config = dict(
    num_hidden_layers=19,
    hidden_size=128,
    num_attention_heads=4,
    num_key_value_heads=2,
    head_dim=32,
    intermediate_size=512,
    vocab_size=3454,
    hidden_act='gelu',
    norm='layernorm',
    norm_place='pre',
    norm_eps=1e-05,
    positions='alibi',
    qk_norm=False,
    attn_scale=0.177,
    bias='all',
    tie_word_embeddings=True,
    parallel_block=False,
    init='orth',
    init_std_qkv=0.0332,
    init_std_o=0.00539,
    init_std_up=0.0332,
    init_std_down=0.0027,
    optimizer='soap_variant',
    learning_rate=0.00657,
    beta1=0.95,
    beta2=0.98,
    weight_decay=0.024,
    lr_head=0.0054,
    max_grad_norm=1.0,
    warmup_steps=200,
    schedule='wsd',
    decay_fraction=0.385,
    decay_shape='linear',
    final_lr_fraction=0.0,
    batch_tokens=32768,
    max_seq_len=512,
    doc_mask=False,
    train_tokens=195200000,
    max_steps=5958,
    dataset='wikipedia_en',
)
Each number is 128 + 24 x the weight over the matrix's rms, rounded and kept within 0 to 255. Layers, rows and columns count from 0. Numbers have three digits each.

# layer 4 attention query, 128x128, rms 0.287, rows 70-95,101-127, columns 0-127
104113132167106145150108124130196117132129107168091133133103150190164132136148163135123040128099179097113117142043116162192183205091148088126092129089135136154150141119153087133171081116087140136120113131078128086075111115153136140077076148124185094087113054171127098143120082141145241121162127083184168133119073154121153121165120135065159110178080079131091093158118156098158145141148
119121158119119151178115146148085084154097120135123126082140157141123123172141153147108153151177135102128134105081140124155178092093156142139132062112146120107116099135125139157098073102191163152148150135106174187059180143141170143128138159131094117140147063115159150141137127136139074186159104128154131115088088091144073140145168021069107144091125131155115050160092131136087108076103
160129139144114097218120127160089078103149152148080153097124153104111125092184072070153077119081150134179106126151125075096143180140077084153122111135169058142166158124148179111164138151130139116095078145152133059157152118168186083122075103145162123148097152091125066117071126082105147123157161162163093042120122080152127133122136155183179225152120120154126154123152132135103135169113
119110160134089140120137119093162069174145101094107166157099136072176116177141100063163117190087072157131108151091085106122097113177121138151141139166171143169191160099111082118137120114128109164112202152117131134182144129117098112125116154053127140067149129116070118130184167129081179136152066180136121164044142101087139126171121106093111162122075157138120173199189128136106132143172
187133097167125182112133136125174095141153087176138081104170170120070129098163107159153155130149128175165087153171094142180139074161142123128102205153110077129086128126101155129164131143120089125091068115142141151137125053117183140137143137128115158150101040107116160144090094140074098156058188142074123077196188120112108111189141119143108133181103170062074098172091147118136156125068
102159156105112171123105157184191167106136145108053145104076136176199147158128096088125085069143117105114172154203137168131180139189162113120124148075145156153100140082117151158144146159125175143102109152142206186087113107148159124148113102155130117037120127137140066118110137098163166123171163163096083099089108161143114176100062221077101076152118181116214122120135090133134113069151
111175158156140065195152178141100115088144059142122115145151125121110187142112143199082128141094107136103103162156104157142121097111069186142099109092085145168086142138147197190136129157115127107164137121167129143136084131070120098107162143094095144135118137126144132127144125172075191084125103142096112115154088076098109126115101108079119024113146126228106116054159126138177109138162
138188128129107169173089215132094120182117109086084211152085102154082138082154201164118196085084139081172163090088089112132177133144114112148066118102165132115159170099159080116148117121193142120036133100132117091113148130137146149159137112122146169203107145086114148131119211114117066154154081124150093124178137169103123113164094124130131125122121135094136133085140117123082134128179
097093146189216150181065126169124087099103141120127117133149067131138202206094157083157194171125166130123096182116078077197100164139124132139078089151173154130167231120158087120152084100101124133113120159126099129113159125126154137118141113137112158177048141154137114126104085151122045106135107067116218108130171136130163116088119121137118130123135131122117100090091116134100141165134
138192175085102175098136116126118180084101144093147130086162119137105075123139137161211125163166163156174074162139083126111136141144118133090104154133104102171135154103088132100075104047112155147137133140131087119096102117146072169081135135191116110138121112148102169124123115079146176122049145098112113138109101156150136075071155154082134129093132097113176204113146107171150169142201
126135078142131090154126119165135132135127121168131115090155137146102130149116101091112120133131119151184076103109147132166102165152127137059130103120136138124139096091205103127129092088127098151183176150095148089039084158068189143165201113090099104121133127118174159060129184130118114167151136186171073091184149163186108140116055067110135132130204130116150132132130124134171108165045
120081140173106120121153197104168165176158165131136109143129111127096060083151102176162135106129091167111125129123096136179117136201079136166112128142094185126115158147165139159090044162139126095098151151137094134128072160163139167097111122112138077135151174160127109147120081109148086109102112191177154126163096112083090150134101106067123139123126107116138160187057089144129110133101
157126133188123208159136160118112081081166189102134155173116080147133156088083130084159106144068108136105141085146153117160126106116168187089148182164141110162128115098070171168145112129071142113164107097109171069157109102132115141074138115155124077152184139127109148094110094126146089114093075139139103122101141104202174122117129100158082082188119117112192172080155199102081091155111
161148172067114103116174081099125132120158134112048112148174141078110145110191158169095182138102139101082105088099180155138136153128080115145118152155141133160137096068071117090098155136138146150088133139118158174119182115181132082108116078210099183130110191095147127162144050092079135202139077078137094034187146104203126148137030177125133131152156099089116090149126103126152032127128
055134101123094149157167130105072129162161116121176150123148153140130115130196052173136099181101198116134102116162146121107102126093196077130151132126119168114103147163062160095170109121157153123112131108117105088137131122127157140108142138187132102110104211117161186147162148132093217005160142069150113065129177070149118085151152140087151052102071150158121087147120133144144130082136
104099174087155109201164137113071160114130178121124050174196141136108129129139129099091113157151164126161105134141111134125092124123168139160113222106105143149173137150103086154137097152113078124141073048133131128098156122097158128087092140095114174096107115163131133150155164135112160051098167130116155141075098131076090154125100105133128160115099159111135111124156060137086162184147
132089110133075125101049078105136072169097126131135125117180144222143140156147129076123203118155158171137100115178114121168092122144135112143167084125146093190182103145140123102104145067122150173095075112177146176119099178147099070123126149105121225105094157149088081133086114079132105080165114126113132122143088099146086098140137102147121068171148138140153130155096081132142149112113
139145154142097129175072106085120045177153126144145138137122212183097105172144189116131117126123076159187159071128175129118197149079147138159103132190124138120108113103151177149072096128159121121146150152174098147143061157119036135116196074149177096116144152058109155106135159104141140146175165146104108115046165140165153084133093133100082131186127118156122102050153092157167251084083
087129129164122131118183165075131099104112141152142104197112032170170100085157132120115148128144133132153109100129069178139082081154155133097121143101117145121146090089112123159186130117136118159167130114096192118170107202177134105147138176152113145108124137169135138105079087108162105112130155128124170102190113172105141070146073186084119097117133121144142119111123127154123147031107
143091148087142156123111173115174072146112099096131127095092124071121218143134185102192044161161129136140124179173131192140171077114069148115136132151111145184171175126120171084146106156094180202123110120115155132172131125073176130161157105145116142157146132083131138149143158176192157097092108151103129085098147173177117081088104113100073152102136115162117122179088139102065112069074
136153124093148164110167151134141139091076108166147113109121115212113135115137059120116080122104107125153106172096161123082188113192117109067116131181109127175153112129085127121083119126145156100184097108131146157089212116120142144137142187142128138123159167095100081161117037116118100136202159120114136178177063124063118147160173169105146142100164065189051096076130105152000198125111
096119113103165131133133136080089090164131115142207194120114087177112104116099078119112120094185107094164159127185106154146126107166118112157158109083126146133133109100119106182157132137105147147098172115137114084132155122134149108123135170168145118081177100070161127067136127142099137088100116111096133083168171195109053187105182142148173121087106085153164150140125164086145083121180
156171137114158143177194086114137151151130091153101092133123109125128086119142112106071107168159107132187129092152141164127131085136127109139121141012119146165150104071204099105167123107089184122121138139157123107083100136185099133128078072083155127173121134117072123152116128178129121108067124106100195127172106104186071126168132121091150178093126125139132104109165137148079162105158
135105136140159148142172121117133118179135096147154153079131152097134134161161104101066160074086119121114143118141117139108084181153097114104117175194167091184124086106108161164071095186148051120122094103122129143144118075121158159058190142140132128082124105119155122120134126143074154044160118094146101113133054176118080142156164136117091079211136128109153145099116121132125134107140
151170169120180197114142118111115105104113122122160084172154137100176170067069114114094112100201147140186140165123067164154093112120077143051130144142185147089116127136142070099115100129178141162056173120108135104112157102103145066147141137134167130104151061149114157109145130126125119124158171131156122102106151153094154070102093167114149104115150108135157131158121114125175160134152
127160101135067131140094115091124155105169102102127143175162149128071148089220141182121141091127115076175129185147145098126149092166163126089113127146009050084187127125133145097068168127084076173146157092168121079131210094150159086112091162103129173139076126161148135113131126167147124135201117115080116137101101151116112129132112081125154146144136147088166127150097089147141120134130
115109112136147097118137114126143105110161142123151130152140156123111121136149164142126158169166114104169149134099110135139135142118127106132111127104138147121112114143102138092069148139173137138123138082142112104080156119160123141116108102116121155124126130108132139113112140104161139120114114138136120135123116135108134144143119162152112093161140111111149133151101118174138118118125
135138163132093123117104138172138096096098112116126130129113106105142134154082123130173126102140111115115130104088152120155136159092145140125108144134122156140130093129150090146179165099114148095138113127122126134122145122158124154174111110119089137122106113102106106164108131128147156111128131142155159113147131134140137148158124107089141137119123097164147136109135165129114120150136
136131115145111165129122103136114127106176120154120140110164148096101142116128167136141140118184137132159141146127120127140103103137127089186135115145150097106152139108111144108130094146170127107117108139107107118084159106140162143116139139126124125119099136103121098137168129089152111146128128121112131131097126116132137132172134129127135116169120109113149134139131125115103135131142
168129099097101130150137137127130145126142135140123110121135135160095162098098113106113123159092146139155108133109138120127139100166146143121145123152134083112128118131118150124119115139147075130130103112148093137143104136103143101114119134164104116108119133175088147091135151136121120129154124132118137109115112134152099133106144140165110153155132115123130113152130119118131156130128
159146088137109146091119116104146071098112140139143149137130093098134113142148162112108132149139096125144117142127119109113118137132126150142072172138110115129140129144157141115124113134127130135103114130127141126139149099107095148140109110129161137149133161116098102118117106132072102171132140150133128144148135133145126144113135125098115139123116159134122146121132125171130150126097
126134108115137121135095140140139122129120134139162110139114073101142134114131157139143130110102116121116126164114112134138119137127141119135107150155122138136143174146137132119093122140118123148092128112136104144163114117121125126122137150129137131107149142129105153145151127128157119127125110117150127094121151133154129087079090136096165133109121110136152126152121123120129130113126
126125132149125117114129144149126152139101135119136110128154109134108164125118134144132143150109142120149108195103181132145134118136098106131152130143121112119133128111094142116110117119100114099123100129123153115166126113121134115144136131124136117105116111141116140147127155128114146114145111129140134133136088103139130111110119116117125119142127101136137145161136110114145145075116
126112141118137148120130134158127102083154111136148112138153134123139140134152141133118130127111114113101167099126154141126136118126123118131099134115122165119113076144145083155105121120175113125134137130124136126144108112114135137139147122116159125118130093099139117100126124123105167111160157109111147106126145141155097136138163114132122104104092128118113060100126128144108131126117
122135123078139105124116147165161100105075145103133122103090129122180088127119106156110152133144154124071145104135104162110119156089132123132092130117122146152111103139155118127104111108153122139136170086143120095131137117127098116126149145116136098123132098121103144163085164126115155137132147094155123127166139170151120118125130118104109143098108103122131115140134130135134109147121
109130109168110166127164102140130148151195120170146127105169090114100148112106112120142134122151110084171132160155092106140115132123116116139121129136161117135161135119099144130099107154129126148114141146146121087134096115115119130112151133136121120119133147153091123101127109154155092114150098118098111114151114115146141131136114126122124111191147115133150155124097115136099120085133
147116095121123145120141112149150158095143121133150159118149093101089126124106153142134114097114135157138098128124126101137153150150139158128102113137134128105124091152104111133109104112130138151120150142133152109117099152140117136103149162143087141128129164102103098155161145100127160151116116138147134134107148142139131112151130192117105140140108123151141131157123105144143118143126
120122107117105100112120185161144113096096127081160140139099173121163136100132074122156117123089067153128113072118118131152105141106147151098131139097152179135138097137121118092132153099111149140157177119121148135140127115144119156133111148101115128137112125087133118124136135145152137127146130147161115118139122140144130144137103140125127139105135152144156132122141150152144147156115
120120158145110157133094114131146119136157134107147131120162137145078116120159155112119122147095076163126099136131153107133127140134131100132134104134100139084144154158115153124131121136115153148087121163104131126124145120142149108142133119132165105118146144135111126113115128126142127141125123128111139124114090107140107149134137135144141104154146166135137171152092126171105117135111
110122150113127140127130112112159126124114128172141158152158111157129120098121122152124147130111098137129128143102105115076124128133111134118154111113136141124154150101091143156120132146107139151143154138141147122131156118138149149101172184149168114148140135132132116119145111139161124127096143130158113141132120132137132095139086126141161118104105143098127144130093122140093146145120
141143142117104138153142128130131111130154107146104114151158125151119136136158149121127093119163166134111125131120144079121109123120157126124114083110096129132139116125159120117141131114125114109101138135120131113114137102136162139126141089126102132104138126105123126109119125144110126111158114102144147115144119145187124140123126120112128173131131144126116115155125115166115114129136
126107126107107121110119125151145125121139133151133136126146102104119134124136135130140100112157126134126129121153109159172114118153122108131136111111110150122153101118135138125122095115131122131103138127152131112155153113134118145094115133103127118118131159172116131148132148104137143101143117157107128136126104134151130122138100124133110118153133095151153110100102117111100128143126
070100151119115100155119144125094117156112130104125121119117151118124098126112150118155136131154164088117136106091128172134132141134138103125090160184119128181115157109156102123125104154171103135140118115108099130120103134152128150127136133149130089147134120128156131163110116100126139149128150129154131112138118107127125116084138083116110138113155108110119143117136139109101121147130
126104135116143121098125151111160126113117120118120121167140154133165108130091108114138152123108151104129135106145152143125139112154138101127127155114123100135107142177153118135124122096174134097122116140127163125113108115137133126141136166122153131125118136104121097146144152135110123133122117151159150111119134096118126114112140116129144091101114115130115130125110162136120148145146
119116133140112175122145130116150134129154138128133110150140156135118141139092105112166098136100120162133123149131125128132124160082145126137131136163116119112109105139130121115133147121103141126128135117111119129126156123160147101147110141141110132129100116113145155114140119141107105096168135139137162096133141128137149181132144124154138124153123157122128144136141142122112101111124
115142118135125154147117149130137109130104162094136111103102080106138107109142113107165136142090143134121184128103162130150129120084121120127128138154123157113130164120112149117130136132128158119127135128119136116139122124119148113177127156162105125145099093160136108140113136109124119164141134114112132157136166107120136096137116096108132179090127120126172127100123102104141112130112
127133126134162124100101110149093135154120121111130088118137097141121122147108106105153125166120152120104140155147126141114147125154114131118141144134112083149128151098112117177138105151139134131102109154116147123159153142110108101121119114125162111156111128145127164128162134140115175130112127147113186146137135107117123120111153134092115125094137132139115114114128091136120128121128
106138139132127118121127147146139133149079156090111139167102163144145137123132141124137138117138121131109157120155130142100127116120134114123100142098164157128096090114147108134104121100124095106138123121146092133116111124166136138131103103091147100152089110088142134142131106117115114134125138106112123113132124159107110130133167114123121114103118124156093110116131122146139136155115
113164123140127113139120122118129121125107078119173106116154119116128095132134127122131144127124148120144153107127153094122137097102139174124136118128132148110094109112157110169166151128135142135123119149128116114135128135103105093160130129152112100095129132095136143124145140156146116149104119132154132103168114122132132143118135121132111163139138102105115137127124129121090154101136
144153129170110139134148100132145125128143128134136150128141139168077146102128124165119123131140133110143100150158114151116104132140114135105148113133162138123164121108101120110116154094106118147096175117133106109130146101123102121122132125090149132108160141096109151097089127110161132120121087118133124152138143118126107156171115160181143110187134139142128147125128107109122119132140
148120161103113138148125105103111135106157117116122126104144155100138172142136111128133132115122100119163107127116128165170118159143147112113170152125123134145123111113139129108094104137159124149112136147157130107141152138128152148130116129145114153091138144154127137156106118107121156100129147139117114158117118154129115165127143167128094127121135155133134121165102116153128135129130
113125138109116158143117126099145116140127136180111136160148194112152139142105143129094130145119144128141120102135141150124097122129136141113122121155141145119127127119159126110100136101157090124130168087136123106114153103116104100105124100152136120124143109103142111120119137157159128117118122091133131112107148114121122119120128120125136125141125131145155125116132129137102117120112
130132105122090155110121089144127183115178116193183134139144099129102123111085107177120118128124150114148115166159113116147179089158160156126162105098104093141162145120071108152144102143093169175125128128169127147178130114090090113133130175114146130158111148154124141156148100162132139133083128093117188143161160130132120073089104152113137094145143136100148147137088095083120142098148
# layer 4 attention key, 64x128, rms 0.295, rows 37-63, columns 0-127
075120111153097111142164133071082136115133121123209142152172124128103186128129108166108144127075110110148117150155073125062128116170116085147127134153191107151137134174137115129097119156148130144116163139080132102047148088149086135070116152127166168106133117125161125139164169124131144177105180135087122161126082112158174139154111158183106137100136150142080141148141130103133181056101
170116133137115123097132128072170127087148140143127084149141141133109109137175179166137060128162148132117152093181100136118123090111148094086085090130121152198168186133120102109124067142071112123140142197111145064125155139143162115085099141166188122105141074151104083100087125081110174136134133079150135146111124165125163113150120139130190089134134140149045085137119117086152076142144
080153124155164155127165173146068083168082101191154135148188153099093137133109201151114155158128102098170137179101082148121119090169122123149103127120057091069167103108097156138097080098161184109142114166116140148150173147140140075176105121173118101173148116131199076160149096140129087113163135129110113184096147126146087145097137109075132130141101127182082160129079087106077114123109
169123134131147124180109174125133136091105150123124102115089193108118139100179107135131108132146127141160160128081132134141132127126096082131130085130175114142162134074133099123160137161095135073115099097149131103140116118101139087077106108198153134146107170152138091075083091114162104129131133139142122096117128114168111178089136126140093155126201170177101165109178166131116107189150
153137100105126121148109107121140049156161119069123134174114073152144128158160134153190129136092085163135128120123086153125092117166120174125119134135137136148145140156170072086127110126164136115081139092156077127141134134130067126101123080142178173122157093151109103158156167105124175127155092081138075107138122134071152087131118143114101137101081153164124127159148122168135052138128
142126139128119130153087178130178122143099120185145121102132156133069099087108160119130119176154160122138126144095114165161114096104151128116152171145115090121104155112101154130140163144104124145136101072157141128108130099146129158119152073066123098162139111086143143140113130126088097128097080126115124100188112131148193081185097106106133146112161105149119114162091092079140135144120
124145109133134124123126160161148177121136150084080117131109084158171101056138138124149092059110143076124118186146122181169138139173082101129107125128167167189128111093104150122070109097141121115150119146180176123122116110166148100180096122163128109115159134138133091143170137122167168086130165140152096108065140152145128153099070181145108073212101121166128097144149138133139143088137
169153148181104145177200124156092131133163117134178121116147140147075113174081119134101172105085122113089137120149144157137176115131092139109090137115141145123079107103118166186181148157098100136154135118167161120159066126070176123171159192101078154124135117153134126140162137118085166143150131171077121135127114090185100093114133165147167115108130176165101176116120076129110117182122
141142182150145139172051195110100136139074083103105162133013145127139122138171116229101180125165210141146149118099147121113106080135128111132111141125142137121169108118135106107138102135096119113075142135132179114143119155138219128088153126085151170125130148069145104144147116119156115133144168122120115125144101125035185096121109106094117102120134160073158125109155104142137130147111
118101144144169150141112078147116073125148125187148177158137126093099151139146099107165161125143103156130145141127147125159023144128126117126126104128168138144147130121098086118112109133123165117130139100132130156152089080119158122123127153170067157132130111110075106119121136135118031118099127132166154161134138165100162144144122084126147156198143139105106135092064108161140163165166
158155126083084130132167108065135229114121117132152108143117182159090122083149125116181151199123146110153086189155109150123137148155115127149079138108115088080126154099114136104059103122133122168183113158133123072148129068092065077114103191182179150129104135124107153112128140114122121142116130111120149092101122175134104095102164139055097076137136163137172117111069095097123138145195
161123108133149144104108146140167141094120155140107179107160124107061129080118118121122115140135146126183096096103091158145105121150156136106100114102109161131144136175118129136140111148196083195102189131155129150108095125131121118144131107123075152118115156086134128153149127114081073104131154194115105136156150134123134104073158125115156091143166110124114173087149111145113147144023
116153118143186136103125135130126141170156072140159129092130086125134063080123108080144128084171100170150112112128154148189077119137134108157078113113116192122141183151151180168147096143136137125105140119091133122072132139130122158114051126105158129110121131146113074143095093137140133164155126113137162129140093101126127161154130111086101134141118158118100158176093119176114119133157
097139099141117145175170121136145103093181129129113123183093105145112124132095116103145145169131128128117137128143115158101127133121153190121135147178147122126106130102106196208135121109153149075147140114151107147123154127141146163135179134157125131131124104116086117095110099160102074082105099142125128098110172193167155104091142123153121105132109139094169190126159207080033134119095
156169158090122111091147113094088130131160133117083089106124142129155109120193169165133134138115154077121078143107155099119092134169080114163131133112144116133078125055043156095148168169093150145087129112139122154126185135166135102153167082188174131139091147153125129108116112145122098146148068111145150146144136100181105168153112131095084116120169135108066128138157087105150112139088
117073128160121068116158153133106146109103080110173126148145153181137097161197165135098085131099186098132154100133112135114165127095156029164190121133115172154103124118136113075152141152139116196153172172135144128127159116113154085083134126162086145088098118096145158133134084069115168099121112112103144093167144159161140108124110126140093096120075124113100104121150113142105108136157
087097159153144092187113147108063100107154126121103079148173143178120146112170182076148110157122109138130154172146113131179092182087089108098122157116044139111145153136115111159079106170135107101127139109097098154147092143084139157176103144133126138114175127155170151185138168117129159137134174109153137110148098161075133083107095108135125085110164086100150131113183125136053135154134
134115193116153114091124162152128163121129115109101164144169133169147112146169157084144161126107106148086132137165102085149082131080167126151128109132143082134137114124131101137126119104104181146100136122140098132139146202130110133166145172124166156074103088118127116135174141104160119126108133137130126102155130075128088085099140135124111102111135133193085114056077146133159150076100
137164040147120205128125165095090168134165133125113111129154199153106133169115109114131097152110093123160143108159185130130131152098152146172162110160087120112108098084176137141107081121141166133119094127161119154142142124129097152102171099144127094160131112078090131121148081077123107129166121157078101111103115100136146101110071115140104124164123169181160104120167140183122167101119
111109091067130134122145157149171108110095128089139096151091050133176107093136107120097170145092114117149164138114124162156081105158143067133184162155153184102148144135157144140140143077128112143168118129106116111146084147160157127172133147095151111095101105140129154127082132110142147182115126100104128137182120116162117076137112089092136115118133139118168150064156098128161164082155
083180138069115138140117135147149115149110130117138137100088086090134121167099132111171054165090103153163156085101136125139107182103090140099176123195104117179109131108143098067104093169111085125108123108124176140164188148144136129162123134118109125143177095114172107194125172122086118116075150144108123123148150125168082163123149111061162152113114151182118121164155157156137134078082
101137122134147095077130142134126165150016153141165146087108123131147153118139118128145123120118062105137091139112087146069185145147133125108137143157141151138106139111104047101121135130151157126203105110164135122131133168135169176142141178082129109166147132097121106132097098147088174159162187054138165111090094079107102136195129163064168127122156101131118151079134127153100194136116
121098133113145128122141154128133091124125111114158132059157088148145081115117129172130134102137111099185114127131074152082141116121146131147110145077152141111119138176135146178135121125121131175127119074111098086179174161134157116142113124182129136101173151119148146094121120113115118157064108124155160097064160129102096115083167122171130126130124122170161107133127132072151129078198
145152140143085126148178116126206097083153170129144102129182137105159102083142081148096125139149106117207108131160139152123083073134078117125156134122097164106175079131169116080136119159119162119095132145179135099127161125130118177132127143068112156164108155082072122110134136162132123146105132057106144142175120114149068148168142154121129105158091147102110160121133149114129173121185
155153146116139149156128095162112128138164062100188136128088134126122159137100142145102118128106164104084098139178090133125127146106164105152137127156121153136107135117110169163083128128114115124101138113187099138148139157123173144083194095165121104112113092126145089126102136111117114123132141114156111122075142109139138106130164146125147096154122118129114150133096131145130133113181
138163136087102153158128151116156146158143104148159104126142138121161191076072146100163120108107196099149158154083144155127059082133126100081111126130193153102107131104151129131140139086171105170114137115081158100089192125161145097156144129134131141105134100134104197123115170114087153106128153098158141097110158112046135088104087119132172152114145122147116106124105141146115171115163
157143166092106128153112167149075123146090157119111150142134112125152170141172141168150146182106122158143104087107131106190147114108122097093083115080013106102140084117150139107077159102105098156144160145133147105128183124110109156141117153125173156109098105091147046123075093159150143191158149139141094118122143144136144178128113102168165149154124117089102131151159115143159152127132
# layer 4 attention value, 64x128, rms 0.345, rows 32-41, columns 0-127
115132128109097123148147110106166169125119110137150126132141143122130121109126160118125139112101102136108114141145143117145119141086149135107097113104169118123141140099152104152140144135100128082132123115123115141115191164133143161130104120134132105148132141121159147134167145099131135114129128139147145116123125087156173145149139077110110133126115115136134142128129125130121143100134
097123140110130096139115124128148137129119124133121152152105132135150116114134131148151141110115118144158165123123113131142143099101136131113121118145102134150107131114155160133130130112113115159135110116103141144126122125102111128106101151148131101143098128162141091149155144130123102132113127099129149113148131149135108116116094117123120119115151137123147143137132157107113141134097
144130105145167081128137113147119098145106127115119116112111146106121094111124174118141150151113099117110139110085119137137137129105085123114106127111153107094140119113157115125144108121130135127110116114119140145105117144135114119156163123115130118117176144107117118153117134113124143125150132142117108116117125130134135102137137173164124127129123118122120145133135147124143123139146
114149105155123103149148142127130127148132123142145133135126121145145125120112124111117158118148156111136138148137118120114115117145126105132146124128118106124148129142154133139099142151112126096135096125123117166111131108122151129159079120124148119123130155136131128151174132144127118121109104140158098117134126152131125120145140162143152131134097125119089130122128112134125140127139
128146125103112126124106156125151137126153146130164121138122138100134136141133126118132109129122128089129099139117101130137152112116153132130118099128131117130152129108118124121141138153134107160124128136103150115172114129143127101161124122107117121132147130159100157128114101119154137129112111108118148099121109098149132124145150108134106118145132136137118143136123134114137135123126
151110117119137133106122140153107129166119094127146110143105143136106143153156088084094111154116121122135134146119121133140107126139134122112127108131131119141139133134103151130134086149156129128137132135164119105131130114129114120122097117115111128110134109100132120113094141133131130142123114146109164151177100129129190156133144149115117111132126137122176111143150130138161130131137
105154151098155130147093170128124125139120128130127147135139135133160136148123154102131140112115121134119127136098132138148127142140118147157126150133077153142137123136134149119144139116153121098156123135111096156144121125143119123112138136105140117132154105123128133140120134125104118103127117133153122124117105095149130150082110114128099132112142143156123111103147149117115126129124
158141120115130135116123167148139120131124129123155142150148122104145124137140126130141150131141148148138125121103131123089113151159116144111118142123132119116087120091131139153146110125121124141136124131115102158146127163115125141123105115123096099130102132105145122141090138138130108089154156122113140129139167129144128107129154151142120104127112113125093136136140129131111134121133
118101130127123140119102115122127114141143127113157135097152124130130133101117131155134133133168149095112116155137144109149100131117133118112123113119093132106158109106150128136126093133112136118126131132124173127102136146110131138110110121123136103146106138135115123107125120140105135131160131140129136134099139109165133132190134146126117131129141123133120136098147125122114103110148
138111089098141112136136118156116114130138105103144103131099128133123121142119107102138145130135130120097154114084168132113148134130103123127145119161152096131127096147144155121158133093132107108134138133148128125120119136151093122163116146096120119139119111150125115104111130131122139113121110148149183138140139136133110145099116121108128136118131119155131116175142136140119143123120
# layer 4 attention output (transposed), 128x128, rms 0.313, rows 64-73,96-104, columns 0-127
134136138091132085120133118160130132127105093128096145158108112145150122130109146107137179125128130069141111135154164118113151122101138100135150156105146149142134165104140136129133145124150136171118154110164111159164163125124144123128143108120092126148144126123143123102102139169121124108113159135150091106116153103099121125128127125116143101118125142132118104105158141088156111136112
114112152139131083168169090129143143134133120153138146134136134148185115120150106133181140087111096138135160123123160126135133133139131150096136099117140148132097119126139123148090114129128111148153140119111106116123161144062101099117146123113122142160116145156134131166154130122097112144124103089127125147131154107121154134116107138113135137148148096119076116147151168115145116135163
094145123117157073121114121146142113124128130138147128136134126119144110105162156119150140137130144148118146115132129175159127154124133104106115177113119112071134118120147095107142104127107155129082158111139109139106129147122097148142147166125122111102182153133158151142117116114162115116117108119123171099110143151134132167114107145126118132163127146097141156120131078140121160132114
149150090103087150165137124138119098165129151153137125124120123111116108097096132121130140137149123109162118117119155087148122144140125129144151132110128083119152121150169132130111138121124107101144124131106135145136133094070120077146155166103101155117117109145112150116157146113135129100132133137135124151143137141155147085133118149110132166144099121116114110115142084109132176147115
115126152129107098112143145159127136129139130122179156146134114143133144122125114125098106095099119083126096109118104107135128147123125133160119126145140131093126119121121142136131143130118085118131124112138117107143101125107143105114123144112125124118151170140116130144126115159113138136152136133126144093126107110131103154160108098152127088154163095127145115136160101135096116155164
130103141126123125165143087168114118139111094138132101124125117156109136122149104146080200116148109114155101148114094109133125181124141121145123138153109122103093118125118130104091128128135147128111112128180102138113132127109121093118116118134109108127122117092094120106086144122119148167132099126113112159160127166139138175124096149133112156129103102132143110126127135137142133156136
119131113120157109111131173137129144124089149106154166158107152132148136135129103157166137163110147145148119146096136140139146140139144147142133158140074142126116159152156102102122146135143107136143124129088117186141128162157126176127120131165136128147128112143124138116143153140143134140101142105156133128133073144126161145130123118129144131102145096132094117115152172116121124149133
141146132076151140134116137110164160126128134121127131109148146137109116139118101111131146132125136152157121123113153124104125121139140165074083094145131069137122154128138128104183144111107131107141102138111079120148122135151142145137120126114096084123127118133147147159105110143141145127109147091138155143097162092140129115131131149118135107145130145131163123115145086129153135164131
114098146132135123112080113105135109124146134111142109115130136136118161090126125142142122158153120103132125122109183158108106130130131141090132129122124137138130121099118136107131139128130142118108151127121163148107112132101158122098117119130145117125111123140096171107139153126146147124175135120093151147098144129132150087152108143120119116117125153116116127105135125141120115148132
119119079120142120136152123107133142142147098121154104125106142160097121107169132140102138096145157115111148149098145129130126140163120110115085097142159119134141142107125128126102127124139067136093092115141132110089126126109159144123136110149114105114110104153139103082158120107084130100134128168116133120123112173168159107165099117127138098141112126119127120133110137142107158139090
132140109122132170136113113152115092144142196133130131121126105119143121140155104148104114125112152148134147100097105133134140121173124117117139146167108153155135090133135137100116124122153130136128130121120147135155085126102138115134164125114131131121116106154089123144143110150127147166146113121106089154157149157132136098133122164157166139124156138115170107133143107143152142145133
126160109117122139114081156109128107135108116101136128124132134133134128148111121113114121139117153103128113116140103133123126160110119112151128172132118129125153106141123096111134140135132132103110168134130115120133116105178151140124157142091136152084156116075137105107096129123124163150127141142139154128135124163149127141152143113116117127146123153130146130122125090165110110138104
139117119091092162141120124143141152146145149112102113101119152131112126144084087115120119120160110130136113112151123139126141104145134145159138113124109156168129098133123140126105135087151119139172166124137101131154106109133141129110116101107127136152090120129125119148126108153140154130121125132127110161140134134134096111141132147109133116109132128146186096108137131143134113146101
143119100128127115083129081118160140130120122127130148126121137132117151145100108103131129124079117128114126116117123128109161097145150161109128164154144181144111110151106112101151099100141143174122149097146142105139106138113111144114171132119127131127144137123106128118118118139130129161150140132112142163126135135085115145097102114137127106136172158100156148157098133132139119114120
125137134159137101130113101128105127156136104136111141072142123128146138126121118163126173102153154164143153158168144108106119118129102101102133131105106100125099141137151086128093116133096131132101123140173135147093133103118120152125144149134128144111134112102140114123162133114091127103121124121130095150143134118132125105115121185111152150099148121117136132113099103133163150099129
098150137151120125114120139082157147122131152141122149138141141115138121153111149118147105125140141124110149137151157111106136099126104125127159161092132162136141102130172132150146124167101108110119106118096148148163131121132131132130116138102145155145138134149133133139135111146095116076134154113164154097109125119145080113135151103130154115137140131112092152121123107109074124086105
132124107097110103126122108119121143117108128096113132116121119133134120123145121098123126093125116145079147105126105084110113140084116114099133113107132136152123100134127098148138106100126152128121168106128117107136125146108143153144109110103098103146152101118173106141141147112152126109120121128125129129138147145163125111112111159118121146140122118093147148118121144153114130138135
123107107154090098109118146175119114110131107113112111107105127123148094106126113130152119111110086121094130116166152127162120120139136092149149146120108156141131103134110118136087157131130123126116134129126158110119117135131112101133144134144165174125099102143107122118128133140142128114145121155126089120143089148107109114124130115156128141107141117114132094126106139117145111122122
138165105135119146162195117136107158135146131163117147151086096124122113127132134136105144113099117136154136111166089101121153116197123131166134123149183109152110137146130133131108120139146116138144101140162103112161122096130117103158113129138103130129126153120107123143107102087090121140102161115090106116147112147110119136099163133136145143155112123123128117127123105105135160136142